Weights of a small transformer language model.
Size: width 192, 6M parameters.
Architecture: rotary positions, no biases in attention or MLP.
Training: a variant of Muon for these matrices, 138M tokens.
Each number is 128 + 24 x the weight over its row's rms, rounded and kept within 0 to 255. Layers, rows and columns count from 0. Numbers have three digits each. The size before them is the row's rms in percent of the matrix's.

# layer 4 MLP up, 768x192, rms 0.141, rows 72-121, columns 128-191
111:108133151143142139139126123132089129126133108116104134082104103134126119106123098123137142099118170123150160151167192127119087170150116134107127112108116143122153122134131175156096116117149103
103:144128128118086117117112107150124140157104114147115149106130101114131170140176137123129130136109134120142151119129141126144119148116117162139166131121138103178084136141134127088170099115149126
094:131133122165128157122110127081114115084120130159118139125147152114159122133141135169151175099153120120150103165167132104131137121102111125127165097157159124092173106147124152124155142162175104
098:095142120143091132091151122142145150135148124119171133121123166156090121123126111152130145118128091105141135123145072159100097114168149101143112171134117118112159132086119152131103102101141134
096:115137123096136143163115119080148155156083110180165138139134127112129123136116162128154137127186152118125151120135156145142122123190106156103127122107110082125171159157106096097127176172124160
116:150146087103150148156135096130138078126095078176137092148097144134142126163145146129144108152101084138121126087126129119110124131133154124089166142115130119114117118154144093094171147141161122
106:068127094117125121163131132108159110121189136131140103137129124127175147125110083160109152099143120095154135124134106101128108088120168119145164179148104151132137154083106149124139102125156154
111:146147104166138133095115142143126133160131127138091107135102133152153171152127167118103143110158129167079109137165183108194104124114132122133115125093119097129104122100101123095104132146128104
111:124109145058161128174122145145138133111122155167120122140120116057151121084146102176115123146124104170128088132100148115163159176126104139109117126190123136116126082126142100116100098111141126
107:157113149083125169162117124153126153174124146128093124135119146094171129154134097131141109121138081113109163113152150137123121113154101140133165096136103159115109152108138142127117107143143160
100:178152128165135110106083159099159167135099102135118132152117159119120140117139136116117125143115120149147107074092172153145102114146102116108130119143137137126113159096132107062116121106134133
103:121144122084163121091102124117131143144151167138096102171133138117112086133093152128139094115124148146145123155146110152100175147168139126134138148125146092092119114111119122094136113110136157
105:083116122176125147117082125116140165154131150155112108136179129084121157125133045108104164166131122129177111159101132127135121143099124115138138107156133089148152112152127123085120101141124133
099:115152101090136145150143099131117113142153103153166108096097137101149123137097117163119161142124122044137094122162156085128128116170146110112142158130122140141107112120180140136167159139149072
094:166149123167140090148103134116132147085117125140113124130099113146093180138136090122147125121119118188130112079088139136117125137157101165126145098102148128133135130114128100127108098148149171
095:106165126094104177104172096128140123129183134118165120124119119072147101128114128189134130031110130148140196114126133126107134102103116133114137070124134112117120105126122102136132091108146139
103:117097142136153150150138100123148141137106120129102153117126174101134114153121107162141104145121099138107090147107107095159151105153106091120098156161109175163099110118142136133143156115171104
103:143121164107088135142101138142123138120108095188096125146110157180085143071134153142128163153122127150160107116125123102164112126117106129112110116177161119093158139093142108075135101181137125
114:102085184093107121147149108138118096093153087148144087172119087113121132123099106127141157147138128152161132159168163084143138161144133170131104144132153131135145169150135129153130127156178144
106:118108090143109126104120099145106106153104137172098112128151123141094131150094159087117122141113182154077107150155165154137146111120117132125140123155113151130103166108127099138129143133113123
095:141133134149149125103128075065117143113127113116157108121100157141098077149155151131134133086173159151098132155121158094123094095128083102103095197130129153127150111123099130121111142100124141
105:125156146126148140112128117131136119191093140121172129148146111102123120115143115114143154109065149131129128130095115153126140100122108079114132108135103125056139134116113111121101131086139141
094:116186141174137113139129138097145149134131139164125106111099118137100149109084134082116131148127130119150123160165107084130115129182106108131098092133140116160095116111118120125084132105134148
100:161124101091143129163124115161101126097136105145133162080125145142127168115092159147168129107102150162150144130153107111134105112155099129110109131090137084093133173161136167128096093120125089
105:134154167124135137096124109089126125137114078160126111143156132124158114145073138103148150134133088134148145164152132104126117148148107105152138107141137080110140121164170136139135095125126125
096:121159121109130137126116151144164115096156178149150122113098118084135104083130107123136121148163116137109107106127166154139132141137129133126105179132127134107126091138106093127143114144172150
098:111114118137090134125143091119107125142092111110113129124129143141132139171131118131106157138105067122106114110112151105093137117154145146136110137124171134128100135167171176104103132142156129
098:148097118135103084095114159134161141118120105157110131132124161154098111127149138120120122152129133159119137078035139134167102137140163121098100111140151151127170108117143117090065098135119148
099:113159093147104108168119098174174111141123138146133112145110112145139164111178118090135166115088138115169143112110124152095138188094169159108105112109165136104137162146141108121132098131138128
104:137136112119172108125119150116167101127144099090137084100124131096121117114121105127131143148133124183126118111119142162110137144146169126122173145181113133116175112107110147141130107145108129
106:138143168165133163140147143123163161127171122150092115144156129135116104089087132125113129093064111150146140128120158142149126168149130135101178153159114119151107081133137127117133140104147121
103:105118167166155112119120105174116143099122101133144086108105114121161135095094143113197131154132130165127124116129157131155097137064118134143192146140130142094153135143117142115163136125123143
094:133139112157112138143139123082153149118090118144120183145149123144087119173102116163124113118106110110115079148143125148110163150150085101134114127112124149093121119140130117149095123147182175
095:167132164086131099093171094109181102089130160105106105104143114114163109084137107148148133096119094111106101160073151128112127125110152120127114109121112124055169172147139142122123145084101153
110:137106122134184120107109132082088137126134110140084107126099099128136118110120128092123102141088116122091125118084167159113122110141118123099134115112110140093148147169096130118095142182093137
101:177083107127116159134135146098125115076115124100113110143133081130122139154092094119146119163111106115128100110111143116146112150118152111115117183148111148125105157117145121153148118138126206
104:138128121150077154110134127215087171098183118140111133104086088157145137138098123108116139103158138140144140162151130131128096155130117131101128087141169165149111159131117097122153104080127132
101:108182129121116104141099147105101150149135099145125131126107143138114108164136080115148092106138089161158129143143086114130113172124123106145142119112130156056082136129120113128123113121101110
095:140130160169099124126097137153145090164106149158138168147076152155127091129107117088083136130138108093092111149154151122160142078107118089068160097122077119135116109143143106100145135122105137
097:138120087139139131115200163136119136119126134136186120160135132108133078109123122068169117114161153167120151148140137106168152092088164116094183131099126140103129124140140116119149114154085161
101:144124147110110138119104111133084156092101121142130156132151095122115134118152146136110121084142117143127127153146133142141136122100121087083104179116152148189097123134123137123152090122142128
097:131115143160081129140125156156149093132107086146166133117140163136121118078114130143124132097104088147099116098107154154133133117129104116174112138133150126136100087137109168087102135162166166
114:138095134129120151166127092152119164140104107162132155142106118145108138141172099164102124073107134132187144165155086118111161127117139118148103143132122128140122126092120112144172145067135113
096:101144184127132141130143120149155150141105133098080132118109116131145145158118118117127159104125124128117099160157116164142105163101094089129133137079146142137134144122109106113153139111112179
109:139149146142147104165142106100107133132139130111114139124139094186166149099127156151119091152154116121091116125100174119112147139129151120124080088114181142081142080111161119131165084141083129
109:161157139129129138122117151113158118101141162147149085147095112142155134136114168149157132152134147090116127158130124117101146117119097193106126130079107162100102166128150113111103112141147126
096:108105126133119134063082108094152142093148142117119122147107138130156110138128106126147113095095140149122112110128157146127136141141120137154086093168089132114135102119139131165157071148105122
093:141131143111110120074133111119142144167122124151171132141102087120132101079126162104121088114145141098120127119111152121110132148123083118150135138092139139088150140152129158115141139111134175
100:147135111122113128127073125136122160174096131134142127171128137169135161109128167133138127105121150112139132130096144104129106115121091147103124109110108105103165173124117100133125120161140112
104:150146123147134102117139110164125120132144147148130141155127110147117121120146175129122149118091150137129133151127148118118158102129078084118121131122079141087110155148144137126093105108127146
# layer 4 MLP down (transposed), 768x192, rms 0.0692, rows 72-121, columns 128-191
102:125090135139126162135099085130096150102142092115110201133115138112151128134067151104124100131091105112124139121113109122126126109143112150149131139086118126091124101137143165110151103147125145
100:136136144128118119121170085150094123133126154133173183133162133133168118138124144117112122096160133090169108129128137178087128126123127127144112152133142092142092080130140118134137147131106116
098:120137108147167154161143124094164137117110138148119084146119128109090094173068123089137098130151151142139087160138103145082140146144133082102158109135163123141150133093095113111163148158111133
103:123123099139110109093141123150160137069115096142146120117134174139118111159173154143134096124143125096140111128173151164130168114076158121130129110114132111135119091136165139157127129073119152
092:137132127137096116159126136107137128161106136121132155127128131127109100136190130137097135117113131085122135126100138113139103107103118175144129126140094145107123159130136133136107133131123116
113:104125091114095158133128170141169158128133127088137131156115126076111119132138122118123095109105130132134114121140091147121175158119118115109131136098127161152150139110116090106148098071155115
101:073122161147109140112159098128153144084183146155109141130140112130165130118126129120132116175128107115098118093136135155167147096142137187115121167128101116120112155127119133126110067117141123
116:150146095161139115089154111138128118157102149127085122105121094122162110114159133128096109143091158133135146153150154107141134116139126150182130152051140185124166127116131138137107140161086097
108:104135122160085099146120113102158130152110127118108129132129126105130146103086080113125107130117095169112175120127119108141097168116116065121135144068132137164145155105099151096115076117123115
100:114126127156138094141156135089143108166166165165117121120156139148143157123148108106101107096144092120132159124134158110151114082137113091098143141136144097135123126133092149130154109120132152
098:161132116100138139134081118124138123136103169103118109115161118137164096130182119131153114109131157136157141166095124117127130117122129166146107143141137137129099135148138106091142106120131109
096:130134125163107101111180154137147126165130112093162131142102129090112099120179082083138159125170161160133116155130144133112171164135135119138161122077126121156117133119122135144119108060149114
103:150112127098136162103162101147113135164087120117116145124130189125116128107161093107123139099171176137118130089139134093119153129166179125146112116104143125149135111130103153126146129131105107
102:155102143135131164112166150129131108112101134145103123115105097146121159126135093143127154137120133095091120118130159169114161146085140140123102111143128129154141115133076133150106136136174139
097:133144103118095120140114140105140121136127105165168105117134098170114114086139109114156160161177136122166119127133127080151112096106169147089117133119088121128150161149125136145155137153126142
101:116135118140105083098179143150116120155124141131143104097110123145139147095160133112168073060176126158116091141127168120127118129103123175125149124103095107149149115148121127180101119082104102
105:130156070099122127101127135127139117167138097115112132146127124137134143109097096150140116139143131162107077101163097132100114140092106140141125112112109111136125161105149155144159082104110141
107:139092137110126174133132106111139101124135137173150140100095127141125105088098123102146161152125163137111119129175114129133120163173111152138110113178120134108104129129096145108135114119107135
112:129156147111141130144121115142160109101107119115124165116135142103131108118127153136169133119101128146140129106154104156110165138142134142077134142125097094116134148127116170155121080083179115
100:139095092094159158159158120139148103122119121084104144154089172164134102116125132137141166112131096192130075139143100146082112153126122105151139091125122150116150105119162149129104108116113112
097:141134124156134130112155129153168123099116101122125127126126072094125175101169153093137149115139135114143118111132093101079127129158088145107095142089154116086123151187122080154113157107129127
102:104124141117086156108160142115107133141126146098133138125095107088167145082126163129114125119106111150140111112097132143119162068117130102142102095104107128132138171105098086070113135090153103
098:177101118157133121116135134096102140133121190136135114122137110134102112173101127128112117078137136159116123166111189073135109138164122123124124127120127143131115108142140137090097147112122115
102:172105137118135148085151113095193141103125140127117110161136146084103116096118088123080132096149146152132089114131113130136119145168114155106135078150124132144147141119148065146150111145116098
098:165155163134151150117141118157154125132143136067147117092119107129138114102095126102128141112091156122150157117134083162133125120192156093144121131142135133100132123126141133167114098102117121
094:172101119094145131138114134113124137093155104106103123085135158152136108129131111145146123181132147119163125153158118154152134174152170155110093107114157102113127142101110153109139105119084105
102:149117124158115166130094142133137138125152130149141132149151104139158083119136169097102136100139165121172112142117114078141140150120117156128125104146114160093110121115121127126147121095129097
102:127108148119143107078133141123089120119121140116114123118148164143153135065127106117126108130099125114123148178165083120160133132170073109122163149144115125126119101154104172132145130099132129
094:137118164120136086135135125135145138120135128106102077081142145109129163153150172143122127150138095121131103139102091113151146159133128142151139138154150104136088139131133109127124111151126170
098:139119076130157138122178130126076166091103094117147134142145101116163102153131168130116128112121130123148139130118134140146126096129110168177158110106104122147099131075122152135158104105102146
098:147151122124163124101085127113106152123108106111163119101125127082117100029093151140095138127117136119155162139182110125130103113143165083089089126129154069121104096120125103152097096126134141
103:134143132108090106122126122144147154082120120140206157112117103102120140133109114110130130136083143103148123132133149130121155080108147116091150075114126133103103135138140084094144129104109135
094:110102092111148152165134097125088095138155138118114138140132171103122143141145122131126111137150146199088120147146122167139072126128133140159130140148143112114133152130114142125143121102135094
101:134115133132145153144110124107146126092130116149111137131139119144160173055098092094131135109106131106122120114098124112092122129082146119116133164153153172091159177154160104148185115083145117
105:129135141124142137130124142148143141093140172163129144135130158143133145148198136155092169114117105115136148105161113147151110158137105107130137121104121083149126101090111103136134137101141127
103:123147117123116118098092133113166123150128130127134154123101076155111114128141138160135109116117144153144125138162153145167151106108120107036122165109128067156090137093130139121142125130094088
103:160100123121159136111103099130167143110106081163119162158168112136161120158105132153081115152125106131132154129126142175126158121121097197122124086110129141128118122115110170159145139084089130
102:068132152156150144103134132111101152122132132161080131153126080098087109123118126169151167106120145131177154124155126131142156124158111125117137131128178195092107105126153103132154093087145163
094:144111128133147159129158117132133128143131162119122116135099167138123082176139094118116112099161149173126140107128153128163142122121093155106123137121128102118086159161104113088123184094087148
101:118133117083122113167109150123121134130091164103154148183102111172094105109148107142153137114140163163132149161177104131148144114146121143118108110099108120111142140154155114140115113136118103
103:103172107129095148102126131118111145130054128126144130160109170141138093123176135146180091126096107146116152106112110160086161145144151103117165118142118128191092135138095120122112141148128146
096:120155147105148133158120125096147080120129146180076118135142122130120113136135145124181134149151164176139132132110120119148091156094101133120098130131120133145128108138128097113123155122111052
105:084102127138135148125107120132082098130110130157078129119121129112165102148139149131084114124102064188130112086126102136120149119148129138161116125140080127101139119115171173109129102137131133
098:147102135122099204159147126089101121180120164122103178099126135105138111128140142111111125158169160148133135088137116132106122146109088141153169166125080096100131096127124146091116146126105127
106:102089103144128120131128131125111169135099201088116112145108111143136151109105108173090110166061131104125140116138157119070140139159152132112118122139139123113151101121132137135145147140130110
102:142139138124149140098133121150119113098140140118119154126092082135151182112104127109164107107076130134154149105169164129136139141112129141127130148145139149140099116111117120113102118100123164
094:141154141115101100123137144171107114160136170143172130121152133074142137149157072108100137115161135139111129145091128133151112151118113111096131107131134121179092156081113150122146160154108122
093:180092130132142099140159126099142161123084099129082160134113128123139121136187138157164105146116126095142130095166096144142087129116102153119113154126164111140139122125161126108101120158151100
097:120081081117109105107182134134126133099141172130118130139131129124101114140147141150099130173098134121083169090089113090166133077109078125162155123132131125151106115125118148142115127141144161
099:172160142175128101072153165131164146120163117139154171170121125123125144150110139129111124128109178145137124124117133094100143109163142138139119161122097157094115094139174132139088130148108108